config = dict(
    num_hidden_layers=26,
    hidden_size=96,
    num_attention_heads=3,
    num_key_value_heads=3,
    head_dim=32,
    intermediate_size=384,
    vocab_size=8192,
    hidden_act='gelu',
    norm='layernorm',
    norm_place='pre',
    norm_eps=1e-06,
    positions='alibi',
    qk_norm=False,
    attn_scale=0.177,
    bias='all',
    tie_word_embeddings=True,
    parallel_block=False,
    init='uniform',
    init_std_qkv=0.051,
    init_std_o=0.0,
    init_std_up=0.051,
    init_std_down=0.0,
    optimizer='muon_variant',
    learning_rate=0.00598,
    lr_mult_o=4.0,
    lr_head=0.00768,
    max_grad_norm=1.0,
    warmup_steps=200,
    schedule='wsd',
    decay_fraction=1.0,
    decay_shape='linear',
    final_lr_fraction=0.05,
    batch_tokens=16384,
    max_seq_len=256,
    doc_mask=True,
    train_tokens=219500000,
    max_steps=13398,
    dataset='wikipedia_en',
)
Each number is 128 + 24 x the weight over the matrix's rms, rounded and kept within 0 to 255. Layers, rows and columns count from 0.

# layer 13 MLP up, 384x96, rms 0.21, rows 247-282, columns 0-95
[[ 99 106 141 138 114  88 113 127 132 128 128  85 130  95 111 149 113 122  65 109 146 145 111 137  91 102 117 129 116 119 134 132  63  90 106 105 130 133 128 154 130 110 157 116 126  81 117 139 117  90 116  90 123 169 164 139 131 145 136 100 117 108 138 132 123  82 107 138 145 124 114  67 125 108 126 108 145 139  88 122 100 125 154 139 123 118 141 146 187 119 103 171  80 103  97  96]
 [137 155 142 109 104 132 115 169 131  79 129  97 126 143 127 128 184 121 127 106 135 144 113 125 122 126 146 132 136 143  98 133 139 119  88 161 131 181  80 152 144 124 123 123 156 124 137 165 124 120  94 144 102  83 115 102 118 148 161 127 134 102  99 135 120 112  89 151 124 130 140  97 132 159 123  90 184 121 174 100 146  96 150 102 120 148 125 112 121 105 164 134 136 136 132 150]
 [ 52 102 124 144 113 126 128 135 123 131 134 107 140 116 106 167 166  99 113 138 153 102 119 146 135 143 113 167 169 148 139 165 109 126  83 161 152 133  93  87  98 147 151 114 125 141  74 111 130 159  64 146 118 123 137 145 122 120 139 107 132 171 143 102  78 161 152 143 101 121 132 120 154 175 137  73 108  95 177 122 140 149 124 120  72 136 117 137 100 123 123 117  95 129 142 106]
 [167  85 121 148 135 106 135 140 176 132 108 163 140 135 147 157 130 135 127 152 103  90 144  80 187 135 110 121 104 128 109 133 164 130  94 110 126 126 128  90 156 125  80 105 148  84 132 160 148 121  65 163 121 129 136 111 147 138 105 132 149 126 119 108 131  99 111 137  85  89 133 119  89 155 101 134  87 110  98 133 151 134  59 111 117 148 135 150 104 116 121 107  97  82 119 140]
 [124 115  75 100 120  90 183 154 131 153 115  94 145 116 178 114 111 103 114  61 116  66 148 122 124 155 125  94  96 166 123 146 100 132 138  81 110 111 111 137 151 103 115 100  89 133 141 122 111 163 114  90 181 155  99 171 146 104 121 103 115  94 155 127 147 142 140 154 147 131 148 105 127 120 147 149 120 179 174 102 109 172  88 123 133  91 132 132 148 146 124 111 152 124 183 120]
 [146 120 141 108 176 163 103 121 164 138 162 153 114 135 178 126 120 150 107 152  94 144  84 134 147 115 162 134 134 152 126 121 148 128  94 148 128 161 138 154 115 146  87 138 109 167 145  90 100 133 118 109 125 122 129 136 167  82 164 127 138 131 130 110 133 155  88 155 155  96 131 138 119 113 138 115 132 118 111  77 120  91 176 116 120 125 171  96  94 122 124  96  49 102 144 131]
 [145 130 152 142 126 148 137 171 129 130 101 103 118  89  91 143 157 127 121 103 124 172 133 125 165 118 186 124 141 166 139 148 131 143  96 112 149 127 144 130 140 123 167 136 124 131  91 105  88 133 120 158 110 115 131 119 165 123 159 173 139 138 116 127 131 141 161 141 125 122 142  85 123 120 136 145 143 159 117 136 116 117 150 125 158 107 132 127 122  78 127 119 108 141 141 134]
 [167 128 134 110 110 160 114  79 147  94 118 115 132 189 144 116  71 138 123  91 142 128 107 100 103 139 110 117 160 121 139 155 102  95 153 144 111 115 120 123  89 198 127 158 112 175 117 121  94 134 129 141 111 125 128  83 110 112 129 139 116  95 124 126  99 147 140 174 133 126  95 111 114 140 162  94  98 100 131 137 142 129 135 141 151 122 175 108 149 167 147 118 123 128  94 179]
 [152 105 126 161  86 103 134 139  91 114 135 131 168 150 142 135 153 117 139 106 112 119 165 184 125 148 140 146 124 131 116 178 173 133 118  99 141 112 128 130 155 147 146 124 121 143  89 153  92  78 154 110 106 118 157 126 125 150 119 161 156 141 141 133 177 149 122  95 130  84 140 107 107 152 165 100  68 111  91 143 135 131  77 132 128 121 112 171  89 144 112 181  91 107 127 178]
 [ 91 156 108  98 132 102  96 103 154 163 121  82 102 147 184 154 121 122 131 166  71 152 145 132 153 125 128 132 142 117 181 117 101 131 103 114 132 140 141 157 167 111  85 100  86 123  89 116 118 130 101  93 151 154 129 107 113 114 156 109 101 131 115 133 133  76 140 144 131 134 133 147 161 102 121 115  99 107 128 154 142 137 112 108 110 138 146 116 163 147 145 122  97 150 136 150]
 [146 164 115 114 146 152 150 141 110 116 123 108  96 114 135 126 131 109  90 116 107  98 143 146 104  83  98 115 160 116 133  93  88 108 150 157 129 142 111 163 162 127 141 121 120 105  98 118 121 140 123 148 138 122 135 131 107 160  84  95 143 132 160 176 113 128 127 112 163 129  92 150  77 170 138 117  77 118 107 138 116 136 121 167  92  98 140 131 105 126 106 133 157 132 126 106]
 [ 94 103 132 145 152 119 126 175 123 160 141  89 115 141 124 107 166 134 145  96 114 116 128 143 111 126 119 126 161 150  97 119 169 115 108 115 153 103 137 108 120  99  93 139  89 106 118 136 140 113 176  99 133 119 126 121 134 100 126 140 134 133 124  99 123 136 115 130  77 136  96 165 114 150 117 116  84 163 143 131 129 112  90 126 121 122 161 106 138 150  96 151 102  94 145 133]
 [101 131 129 154 152 147 138 114  91  86 134 142 145 152  96 163 125 137  93 151 132 168 114 126 151 136 140 121 138 139 134 132 141 134 130  90 127 158 128 107  79 190  97 185 109 159 149 100 145 129 146 123 142 148 116 161  76 119 132 135 137 136  87 129 101 106 116 150 136 143  94 132  98 135 137 109  92 107 155 123 130 156 117 115 133 121 198 148 125 147 120  97 125 121 147 153]
 [158 110 137 104 156 162 139 128 117 131 132 105 132 131 107 114 165 138 143 119 103 157  92 106 116 150 112 131 102 135 136 120 136 114 124 159 135 116 141 111 138 149 136 107 136 159 137 145 117 120 112 112 171 107 110 102  97 115 166 125 150 139 143 155 162 157 127 129 113 149 125 139  91 152 159 142 147 130 117 107 108 104 113 124  95 153 165 151 117  98 147 121 161 177 121 135]
 [140 115 106 129 135 147 143 109 161 127  81 107 136 153 132 102 123 140 120 116 119  99 131 122 111 129  93 166 137 129 100 121 134 156 149 104 144 118 109 200 117 108 148 206 121 123 144 114 108 113 156 106 140 116 125  80 132 107 130 125 134 118 143 106 150 147 141 112 109 137 153 130 135  99 126 124 144 124  93 143 132  70 139 153  98  97  86 130 116 128 141 137 113 130 124 116]
 [124 124 100 145 163  88 100 148 148  85 114 149  91 121 189 122 136 121 154 125  75  98 129 151  98 109 152 122 126 129 141 159 127 167 160 118 129 127 144  99 143 115 154 135  94 194  80 117 153 100 118 168 163 176 150 131 155  95 129 122 116 163 131  98 114 120 120 184 111 139 106 117 138  92 170  93 119 153 186 158 111 134 115 105 132 137 135 133 128 143 138 110 105 165 118 139]
 [112 140 121 136 145 124  73 148  94 117 103 144 114 153  97 147 146 152 135 133 155 127 133 136 151 101 117 176 125 111 155 135 113 112 113 120 176 108  93 156 165 154 161 114 119 150 107 134 146 112 117 114 122 161 105 121 140 128  98 118  93 121 114 145 153 164  97 116 143 128 145  81 138 172 143  76 136 112 145 102 158 185 106 155 207 112 136 126 114 147 110 161 111 113 102 141]
 [137 124 114 175 154 120 117 164 140 124 134 150 109 136 134 106 126 111 133 150 124 109 138  93 123 125 130  61 194 145 149 157 131 139 100 150 119 128  85 112 136 141 135 151 115  92 161 146 134 125 142 120 192 142 108 148  96 136 175  81 114 118 103 120 111 124 121 117 113 151  86 140  94 122 101  91 123 104 136 141 134 135 112 153 144 133 119 168  91 142 140 131 151 121  97 117]
 [130 120 115  81 130 168 103 127 165 109 128 116 118 110  88 129 102 133 113 109 140 135 111 154 149 155 142 159 127 158 141 188 149 125 147 136 142 128  55 114 145 143 128 122 157 117  86 110 123 123 101 116 162 109 126 147 133 121 108 160 154 135  83 104 127  89 141 173 113 150 142 138 123  76 117 122  90 103 111  91 113 135 130 101 125 114 101 106 129 156 123 145 123 147 143 108]
 [135  69 121 145 107 137 126 161 138 117 141 153 110 127 155 110 101 123 115 121 133 110 153 125 160 126 128 117 131 141 125 148 157 142 107  95 133 149 139 100 113 143 160 142 138 159 155  86  94 197 109 112 173  99 100 119 167 128 118 113 115  59 106 149 110 156 148 106 160 129  61 166 175 133 114 120 181 178 148 118 129 116 140 135 130 144 120 152 145 141 139 142  79  58 174 165]
 [153 141 136 135 189 107 132 132 137 100  80 122 146 174 161 159 147 119 111 120 132 150 126 138 128 118 124  86 181 118 118 126  94 156 105 133 156  93 128  95 115 166 195 132 113 111 113 136 117 103 136 114 153 116 140 153 119 142 166 169 150 104 138  95  60 169 144 174 131 121  75  91 110 155 154 114 123 126 129 108 145 131 120 105 142 162 165 111 177 143 144 106 131 135 142 146]
 [104 111 177  70 172  97 110 116 151 109 132 124 152 115 138 139  92 128 141 118  90 105  81 101 136 113  95 160 159 132 100 121 116 115 114 146 108 128 118  92  90 111 147 130 136 128 184  88 114 106 130  78 143 103 142  86 150 156 129 141 119 128 102 114 142 138 153 118 135 108 110  95 116 155 126 106  90 122  94 129 134 168 113 150 101 161 150 151 119 127  95 110 121 130 116 126]
 [104 138 124 148  84 134  99 145 111  85 110 120 149 139 125 113 161  82 146 163 124 118 110 112  83 131 142 119 126 112  83 136 125 177 125 121 141 163 108 151 112 165 106 122 132 128  97 156 136 135 128 105 117 128 117  96 113 126 148 150 120 146 113 158 140 115 116 178 137 138 135 128 122 132  88 153  93 140 147 103 122 136 104 105 136  86 133 136 109 135  95 134 123 104 143 141]
 [159 119 111 136 155 137 123 132 170  79 122 181 130 143 138 113 157 124 126  97 121 121 122 105 144 156 125 136 135 166  92 118 114 140  56 139 148  91 106 142 121 181 165 166 180 114 159 122 129 139 117 131  97 149  51 109 116 137 120 132 121 127 110 110 148 136 160 145  79 151 109 138 119 137 160 126 141 128 165 101 134 123 122 120 171 120 123  79 128 127 117 135 138 132 114 126]
 [103 121  89 133 118 165 118 144 135 128 166 173 162 138 116 128 130 138 126 151 138 147 178 135 161 186 102 154  79 132  81 129 115 139 148 118  97 122 112  96 113 123 157  82 127 181 140  96 144 139 135  97 121 164 136  95 114 135 152  97 144 132 134 147 110 133 166 109 123 126 134 142 128 156 160 126 157 110 135 112 125 111 123 150 128 156 139  77 112 159 143 143 120  88 144 153]
 [122 117 146  84 128 146 134  79 115 120  71 149 132 109 120  86 116 140 124 173 105 124 107 150 104 113 101 114 112 146 130 158 102 114  77 150 167 139  84 144 144 157 128 143 139 140 108 154 129 133 115  86 129 142 117 143 142 125 142 120 134 113 111 103 130  97 135 153  88 116 101 144 134 150 112 154 160 129 129 169 130 123 135 146 113 126 107 132 123 129 132 172 117 129  96 123]
 [121 152  96 120 127 112 157 126 128 102 131 106 113 133 141  94 104 163 156 160  66 126 125 101 158 116  73 130 145 129 118 132 153 106 140 126 143 139 104 115  78 128 150 155 109 121 132 131 130 158 140 131 128 104 115 111 135 129 115 139  86 119 119 178  95  93 133  92 135 117 155 135 124 128  98 162 143 150 149 140 119 162 166 140 142 127 124 133  93 137 133 180 146  87 139 103]
 [ 75 135  80  98 119 111  94 136 110  72 149 133  89 108 144 125 200 116 108 148 128 133 167 173 117 122 155 106 127 182 168 150 147 143 146 138  94 134 107 151 139 128 129 123 148 118 131 101 123 135 112 120 136 174 125 146 107 119 114  98 131  98 143 139 114 130 144 117 163 175 107 108  99 141 113  94 133 114 124 163  86 138 138 116 122 110 143  82 116 148 130 153 144 167 120 148]
 [136 106 112 109 116 134 135 140 158  83 183  99  97 138 171 131 142 128  87 109 162 105 122 118 163  94 123 139 118  85 158 155  91  67  93 131 143 123 135 127 119 139 114 139 123 168 105 161 131 144  81  86 123 116 141 125 122 164  97 101  99 102 119 145 136 111 114 138 149 160  89 100 160 106 163 118 131 164 118 123 135 172 145 176 136 146 114 102 171 135 132  96 135 136 179 160]
 [162 130 133 131 129 151 100  80 159 115 143 164 123 190 147 117 133 140 143  84 123 118 118 120 139 140  77 119 147 124  93 126 169 176 148 134 100 150 134 113 117 143 162 153 129 163 106 137 158 113 120 117  96 104 122  74 112 104  98 143 113 128 195 100 178 129 165 145 146 111 107  70 127 134 134  92 115 166 113 130 102 116 150 136 151 107 130 184  98 143  80 101  80 146 108 158]
 [143 145 122 159 117 209 134  96 147 153 140 145 159 141 129 108 110 129 150 120 192 164 126 113 171 128 119 130 127 154 135 140 121 163  89 119 127 141 154 148 110 141 129 178 155 112 132 161 135  89 131  75 131 147 155 180 159 153 104 120 133  86 117 137 121 143 145 125 103 136 119 126 133 189 103  78 130 130  97 135 102 162 111 117 143 165 116 116 137 136  98 117 150 136 109 151]
 [127  92 121 122 176 119 137 146 113 151  82  86 164 132 107 149 121 129  88 114 103 123 112  82 124 141 133 116 150  80 129 149 131 154 109 145 113 145 117 156  94 114 122  84  86 128 102 102 110 116 129 116 121 135 154 127 139 114 177 105 114 105 135 124 127  96 103 159 143 145 140  99 142 188 128 135 100 111 156 123 132 136 125 151 139 114  98 119 132 143 124 148 132 116 100 127]
 [162  91 129 134 168 101 108 122 106 146 130 156 130 175 153 102 138 102  93  74 142 134 141 114 129 124 120 112 116 145 131 188 135 140 117 130 169  84 112 103 120 135 137 137 138 140 164  92 131 103 173 117 125 119 132 110 135 120 175 113  99 102 142 125 164 173 130 126 146 154 131 129 135 144 135 127 169 117 131 102 146 131 114 114 116 136  98 160 130 124 159  91 133 120 138 138]
 [162 157 133 151 129 101  86 149  97 142  92  88 118 156 183 163 130 128  97 141 147 151 106 133 123 160 118 106 124 176 128 144 111 111 104 136 136 153 153  97 111 168 114 131 148 109 100 129 152 116 140 141 138 121 109 160 134  79 132 104 123 136  93 136 106 147  81  81 109 124 135 109 123 133 102 157 140  77 119 118 123 137 160 137 116  73 119 122 137 122 124 158 133 111 159 165]
 [134 156 122 141 145 117 133 112 120 110 161 123 104  85 153 118 155 157 121 150 142  73  95 111 159 139 141 119 123 144 134 158  88 161  84 192  93 126 108 123 140 167 159 170 146 102  78 134 125  77 122 110  85 131 154 131 150 148 165 159 122 103 124 140 165 122 123 180 107 177 149 137 118 120 139 118 155  87 123 112 111 138 131 122 134 117 118 115 104 155  91 162 115 112  96 122]
 [ 91 124  63  89 168 101 132 113 121 134 166 133 166  91 139 124 116 142 111 141 140 140 141 116 122 133  97 106  93 111 147 108 146 121 128 150 110 133 129  86 126 101 132 143  89  78 160 109 130  91 121 105 136 140 152 154 164 102 150 140 126 124 139  97 102 121 145  82 124 143 165  99 150 112 178 142 108 111 127 124 136  81 104 146 123 133 145 118  92 131 139 144 109 139 121  94]]
# layer 13 MLP down (transposed), 384x96, rms 0.109, rows 247-282, columns 0-95
[[141 122 128 155 117 139 109 124 110 114 103 161 150 119 119 136 121 141 164 140 140 132 127 125 157 152 134 128 143 114 129 163 135 159 155 132  97 122 130 128 131 131  91 144 102 166 137 124 144 121 122 143 115 100 121 157 118  96 128 144  90 133 117 166 139 151 130 150 106 161 127 140 104 107 137  97 108 160 126 151 117  86 137  93 141 112 106 165  89 134 116 106 154 117 129 108]
 [125 139 152 129 119 127 116 139 122 102 147 122 147 103 150 129 139  96 128 147 139 129  85 120 155 109 178 110 135 114 122  87 145 139 100 126 134 131 143 106 140 132 104 152  85  92 129 119 102 125 111 148 133 152 137 112  98 157 114 139 160 118 120 110 121 136 153 147 111 121 148 153 156 122 124 140 116 160 116 138  96 130 124 145  84 121 131 108 134 183 120  91 129 113 137 144]
 [153 159 144  93 113 153 148 116 153 111 114 139  91 130 161  83  69 133 145 141 126 137 156  72 117 115 163 168 138 164 163 114  91 107 168 151 128 145 181 129 125 108  99 127 188  64 126 131 155 126 129  84 177 168 121 125 106 132 124 152 105 122 187 143 136 103 170 141 153 121  98 114 122 100  90 115 110 120  96 130 143 135 104 141 150  96 112 110 161  76 107 119 163 128 130 101]
 [204 166 145 119  94 121 112 163 131 110 158 155 106  95 120 166 132 129 183 103  79 182 173 112 153 122 127 132 118 143 142 127  58 104 105 132 134 138 122 117  93 118 140  72 114 109 135 104 111  89 136 109 174 165 141 108 158 114 131  95 107 112 116 142 125 136 148  85 139 144 107 150 153 168 145 131  71 130 148 108 132 135 146 115 136 143 126 143 101  93 123 116 115 140 145 146]
 [ 88 137 162 124  91  88  92 116 121 172 166  64 164 138 129 152 144 136  80 118  89  98 134 123 147 126 174  92 128 153 132  89  78  82 150  94 129 117 162 111 199 140 136 137  93 142 110 116 151 134 149 132 132 156 125 151 155 145 124 142 102 151 170 111 105 148 129  89  98  70  72 147 133 125  96 162  86 118 144 109 137 143 140 154 152 137 130 126 133 186 135 126 158 127 113 183]
 [123  99  79 121  89  91 178 140 173 147 141 146 136 128 171  99 162 121 113  86 148 124 144  82 137 124 187  51 104 102 165 103 122 139  99 113 139 100 128  92 135 122 142 119 134 145 163 153 114 119 135  28 140 141  68 130 115 137 116 145 141 168 103 135 123 110 168  73 162 186 137 145 122 121  88 120 136 147 174 112 130 174 169 104 178 115  69 130  85 107 123 174 124 130 135 148]
 [ 91 117 148 132 138 117 145 159 122 122 162 121 143 137 109 124 119 147 138 113 153 141 109 135 126 130 110 158 119 113 124 118 125 106 136 189 108 121  86 142 144 157 112 124  86 116 108 153 119 142 138 140 131 137 132  74 175 134 137  96 137 128 109 129 152 133 124 156 120 149 177 124 109 145 131 115 144 141  68 107 154 147 104  95 152 124 133 129 115 123  99 145 128 144 113 127]
 [104 101 141 122 116 110 127 128 153 179 106 128 133 122 125  84  78 170 158 105 115 131 103 115 110 137 141  80  92  97 129 139 112 158 121 151 126 168 200 108 121 136 114  96 154 131 123 110 115 145 141 114  74 196 130 127 154 144 160 167 138 126 150 180 108 154 125  79 145 111 150 138  68 126 136 104 136  89 110  88 157 151  92 120 167 124 112 119 158 119 138 147  84 156 167 155]
 [154  98  98 136 158 123 131 110 179 141 169 133  99 163 124 171 111 150 169 127  89 158 114 132 142 127 148 147 134  99  85  88 135 102 156 120 119 154 126  96 130 146 155 135 152 116 119  84 148 141 109 101 104 111 152 101 115 147 109 148 100 143 101 143 132 110 186 167 124  73 123 134 148  85 129 120 193 116 111 106 146  97 124  93  97 138 130 139  98 122 133 115 131 151 147 151]
 [160 135 115 114 136 119 107 129 134 115 162 128 173 144 149 110 140 142  94 125 173 138 109 176 111 103 184 131  72  90  82 119 133 120  93 172 155 141  85  69 156  87 167 146 117 108  89 150 133 137 135 126 119  98 133 125 115 177  95 103 142 138 163 112 134 179  94 116 116 129 131 131 143 123  91  98 182 108 141 128  97 113 142 126 174 100 153 139 105 117 136 106 159 157 111 104]
 [146  95 110 117 145 140 113 127 160 116 145 109 111 145 116 128 136 150 133 149 109 139 102 114 142 147 153 126 111 137 126 158 148 130 109 115 123 100 115 130  99 138 121 134 110 164 126 126 127 176 157 118 133 127 108 120 151 108 147 130  78 138 111  97 130 136 134 120 112 158 156 123 138 130 128 127 155 125 135 114 123 100 121 139 121 153 114 115 141 154 147 148  86 128 120 128]
 [159 117 150 139 100 141 146 124 111 100 136 161 142  99 138  98 141 127 140 164 126 163 131 123 158 144 111 136 106 121 147 128 131 106 152 104 136 118 158 109 123 116 143  80 155  90 135 128 123 112  93 174 147 124 125 137 131 138 127 128 130 118 131 127  99 124 149 127 114 112 112 165 168 162 131 107  88 105 129 115 141 114 135 115 115 130  84 115 121 125 122  98 132 156 127 155]
 [127 134 118 128  99 101 166 171 148 185  98 137 102  86 193 127 115 124 103 115  99 133  95 138 114 125 175 151 115 141 102 189 130 110 120 152 125 152 149 136 134 136 104 131 156  61 139 141 116 167  98 133 124 113 123  81 139 152  78 106  84 170 149 133 140 161 145 108 139 129 105 138 165 107 139 112 126 136 101 157 119 127 129 119 113 159 100  85  97 123 183 148 111 180  96 144]
 [118 132 172 150 132  95 134 141 135 167 157 115 135 147 160 181 118 141 137  93 134 117 154 138  82 121 133 120 129 155  88 127 111 119 133 105 108 124 118 104 107 106 120 142 143  96  94 148 129 140 172 153 136 134 140 115 126 176 102 154 123 153 115 132 129 163 116 108 184 153 110  92 133 139 124 104 119 114 129 131 142 120 133 132 138 121 118 134 108 136 120 129 122 107 119 127]
 [159 121 136 126 138 145 125 152 133 111 108 165 101 158 108 132 113 167 120 113 135 114 139 125 104 129 114 128 151 185 132 121 122 122  96 145 115 131 143 137 113 156 121  99 121 120 166 165 142 156 131 133  91 114 109 119 133 134 142 116  88 121 130 144 134 151  89  97 154 137  99  92 110 162 119 135 131 130 137 116 126 142 128 125 110 151 143 176 131  87 128 112 126 134 143 139]
 [148 181  64 133 152 124  99 137 140 166 128 142 151  98 145  67  90 177 161 139  81 127 129 136 119 140 161  95 123  92 129 120 142 126 136 193 136 138 158 133 147 127 187  90 125 107 102 126 141 153  84 163 135 111 138 151 117 153 157 125 111 120  89 156 135 114 110 140 113 123 117 112 112  95  96  94 152 130 127 140 127  91 112 132 130 145 147 104 146 109 180 101 150 142 103  96]
 [117 139 118 120 140 162 121  90 137 121 164 144 144 121 117 130 113 127 143 149 139 133 161 122 105  85 140 183 153 142 155 183 138 115 130 113 122 141 104 160 115 155 102 145 107  82 139 127 134 107 144 161  87 123 134 131 131 128 105 120 136 130 157 123 107 121 117 160 157  83 141 140 134  87 125 155 117 119 136 104 160 121  90 111  97  93 114 143  99 114 158 159 122  96 142  74]
 [123  97 148 124 114 116  99 136 126 137 143  92 137 116 109 105 129  96 152 127 115 180 118 151 152 132 144 137  99 113 147 156 103 139 184 118 122 105 102 124  95 134 135 102 130 110 111 150 123 169 164 106 123 121  98 134 167 151 112 143 134 159 184 102 133 121 114 117 148  98 163 149 133 148 118 173 139 121 131 116 117 133 104  92 122 115  82 126 117 151 100 161 133 140 113 127]
 [132  96 116 123 121 104 110 119 107 151  86 153 141 116 142 119 144 110 163 156 122 120 105  99 124 157 154 107 152 126 116  98 108 143  73 129 143 122 159 128 118 106 118 121 126 147 162 155 160 139 127 145 114  91 150 107 116 147 127 134 119 108 120 134 136 101 121 124 118 127 158 159 119 140 144 111 154 141 135 151 107  98 149 152 118 148 135 128 111 139 147 120 145 127 153 119]
 [113  98 104 100 122  94 145  89 139 162 167 134 138 134 105 163 135 164 144  97 125 116 155 118 123  96 202 105  96 106 107 126 154  92 129 117 184 167 105 128 118  88 140 144 119 156  89 159  97  45 137 110 149 129 104 158 144  60 119 125 178 149 175 153  83 149 104 167 117 122 132 125 135 109 160 136 104 184 175 140 157 129 106  84 116  97 156  83 123  91  99  84 135 188 111 165]
 [ 95 114 116 143 167  70 165  69 155 124  92 114  86  88 154 164 140 142 134 161 135 144 152 106 130 112 191 160 100 166 128 145  98 123 138 120 145 142 131 114 142 152 103 152 158 120 121 123 126 125  90 162 118  97 109 133 107 134 144  85 122 107 106 125 145  98 157  97 118 119  93  66 142 181 130 121  84 118 159 161 168 117 109 131 190  87 128 170 121 110 179 134 179 134  77 167]
 [147 130  92 149 114 164 152 137  98 122 122 145 148 129 103  97 146 133 118 137 144 122 146 114 104 116 141 135 109 110 147 154 151 120 107 122 157 138 119 132 115 136 106 174 113 117 110 180 151 117 134 159  97 154 137 170 108 105 140 120 128 110 135 124 102 142 118 126 131 128 136 127 135 120 100 153 154 133 127 100 107  79 147 119 155 104 109 122  94  87 147 133 129 118 108 113]
 [105 123 128 140 118 112 137 158 124 155 119 145  85 163 127 117 111  96 142 144 126 128 115 123 122 129 111 111 129 129 109 156 125 150 114 117 106 130 172 122 131 145 125 146 114 123 142 128 118 124 110 121 144 157 108 144 132 109 137 117 108 123 123 141 114 110 141 125 131 128 116 147 170 157 132  96 123  73  94 125 113  96 149 148 111 156 138 149 147 164 116 151 131 107 168 147]
 [125 178 197 103 140 122 171 153 115 152 141 116 149 127 153 103  89 150 120 195 134  80 134 158 145 105 147  94 106 126 183 131 152 115 148  81  94 143 112  98 101 157 101 144  91 123  86 104 147 110 132 131 118 122 128 135 117 142 110  87 118 119  56 117 133 152 130 132 149 125 106 114  99 157 154 125 135 166 156 130 136 169 139  93 131 130  88 112 132  86 131 127 124 111 179 107]
 [165 132 126 153 134 108 112 114 166  95 106  89 114 109 102 102 181 136 119 120  97 122 105  96 133 112 108 136 176 145 124 113 133  82 145 159 201 213 113 125 108 149  94 161 142  83 136 201 120  85 141 138 129 100 129 111 130  97 108 171 149 143 123 114 137 113 116 152 126 126 111 105 155  85 159 148  78 146 183 131 155 120 154 115 145 115 138  85 121 112 148 151 125 117 132 134]
 [ 95 150 121 159 138 144 137 124 165 141 153 109 149 122 120 136  93 118 120 137 149 151 125  80 135 135 126 123 101 136 136 122 122 110 145 144 105 101 148 121 113 133  68 122 148 122  91 116 120 132 169 127 178 143 138 133 158 118 152 146 138 127 109 148 134 136 150 106 150 102 111 134 128 130 108 132 143 106 136  94 171 143 131 131 115 124  96 136 150  65 103 118 120 123 132 122]
 [133 145 154 108 140 115  81 118 120 153 151 128 145 137 160 162 114  86 140 122 142 127 127 139 119 120 119 141 121 125 139 132 125  75 125 144 137  96 111 133 111 150 123 108 142 134 154 145 101 131 104  93 148 147 150 138 157 102 142 141 125 137 145 111 128 124 158 137 122 104 169 161 106  98 153 110 139  96 121 101 150 112 143 141 116 108 138 158 112 154 130 112 123 118 102 157]
 [179 174 110 155 129 141  96 161 122 155 109 146 155 120 148  99 146 138 115 102 183 127 166  92 113 151 140 111 149 167 150 100 158 125 151 102 122  56 187 140 134  94 166 113 162 146 102 162 153  86  91  89 100 136 108 160 115 121 112 118  85 133 130 126 127 108 125  95 134 171 159 150  81 125 139  91 116 141 114 112 142 133 125 122 126 144 152 125 108  81 176  96 129  99 105 165]
 [129 147 119 130 111 146 123 133 161 149 184  94 108 163 109 134 148 105 157  77 135 121 112  73 124  80 138 134 134 136  91 167 171  98 102  67 153  93 125 194 114  65 115 163 145  87 168 117 167 133 111 146 186  93  92 131 157 135 154 133 149  55 139 165 137 120 136 141 117 146 121 116 129 117 121 124 149 132 163 172 106 172 117 168  94 112 146 120  68  86 152  48 109 161 100 119]
 [162 172 122 145 146 125 124 120 109 112 119 139 146 104 149 138 121 105 104  56 133 118  99 112 129 105  76  98  89 198 129 118 120 186 131 148 109 162 115 124  87 187 161  90 139 154 169  98 160  95  98 115  99 156 126 115 149 115 168 180 123  86 130  96 176 119 102 122 136  94 169 156 107 132 133 149 148 108 129  75 136  72 143  95 121 139 158 172 102 137 172 109 134 148 118 134]
 [118 167 123 146 107  98 122 156 136 173  92 133  76  77 159 130 116 138 132 169 121 117 137 151 108 153 155 152 119 114 136 135 173 112 141 158 141  91 111 156 138  60 139 151 123 105 140 130 159 126 114 139 145 123  93  62 162 149 117  96 137 144 130 134  87 141  90 129 131 124  65 106 111 120 140 119 151 135 152 135 115 147 166 167 133  82 157 141 154 143 172 111  85  99  76 143]
 [ 82 115 142 112 131 119 128 168 146 126 132 127 157 127 139 115 132 153  89  82 154  97 153 149 125 150 108 133 161  82 150 146 152 136 142 112 150 167  99 163 136 112 121 128  96 145 127 113 132 110 115 102 118 139 133  93 110 160 129 121 123 130 106 131 117 136 135 140 150 100 155 144 113 132 122 106 134 126 118  85 109 186 137 106 136 148 124 123 129 128 131 119 147 114 105 152]
 [156 150 134 117 155 135 139 131 136 138 124 115 156 122 156 148 102 141 129 157 144 102 149 100 141 125 146  99 124 109 128 138 129 119 169 149 108 184 103 115 117  92 121 146 143  90 110 150  91 149 133 151 115 119 128 113 136 132 134 130 136 122 102 115 123 100 118 132 117 146 140 148 132 125 150 167  84 134 131 131 114 167 124  91 155  82 101 120 116 116 155 131 170 137 106 104]
 [115 113 104 120 162 110 133 112 136 116 106 129 120  98  86 115 118 154  94 134 126 116 134 138 143 118 130 157 120 115 113 109 159 155 111 130 136 113  78 135 143  89 120 148 152  95 146 109 128 125  93  93 113 114 147 125 142 141 107 144 133 172 127 133 154 169 152 179 112 125 164 126 125 131 151 127 145 142 118 109 116 139 101 127 141 156 156  96  98 176 129 178 132 148 107 100]
 [140 147 151 145 185 122 126 131 142 126 145 105 157 133 118 146 174 109 166 136 103 123 140 102 156 153 146 124 127 133  74 185 153  92  92 114 132 118  87 131 129 132 123 128 103 103 114 180  85 107 100 124 147 128 158 160 151  90 107 125 136 124 116 117  72 124  74 137 144 110 133 126 129 141 120 129 137 150 119 148 164 125 123 130 106  99 142 120 116 146 151 123 131 100 141 141]
 [160 111 151 143  93 136 118 141 119 142 129  97 121 145 109 113 175  79  99 119 147 124  80 154 117 100 134  69 109 159 139 145 109 146 132 127 127 120 128 136 137 128 161 144 103 178  80 145 141 120 180 121 100 130 106 137 105 122 123 128 110 116 164 130 145 105 140 156 150 128 133 121 125 105  91 101 117 137 125 139 152 153 190  99 162 128 121 171 115 146 127 113 107 111 135 127]]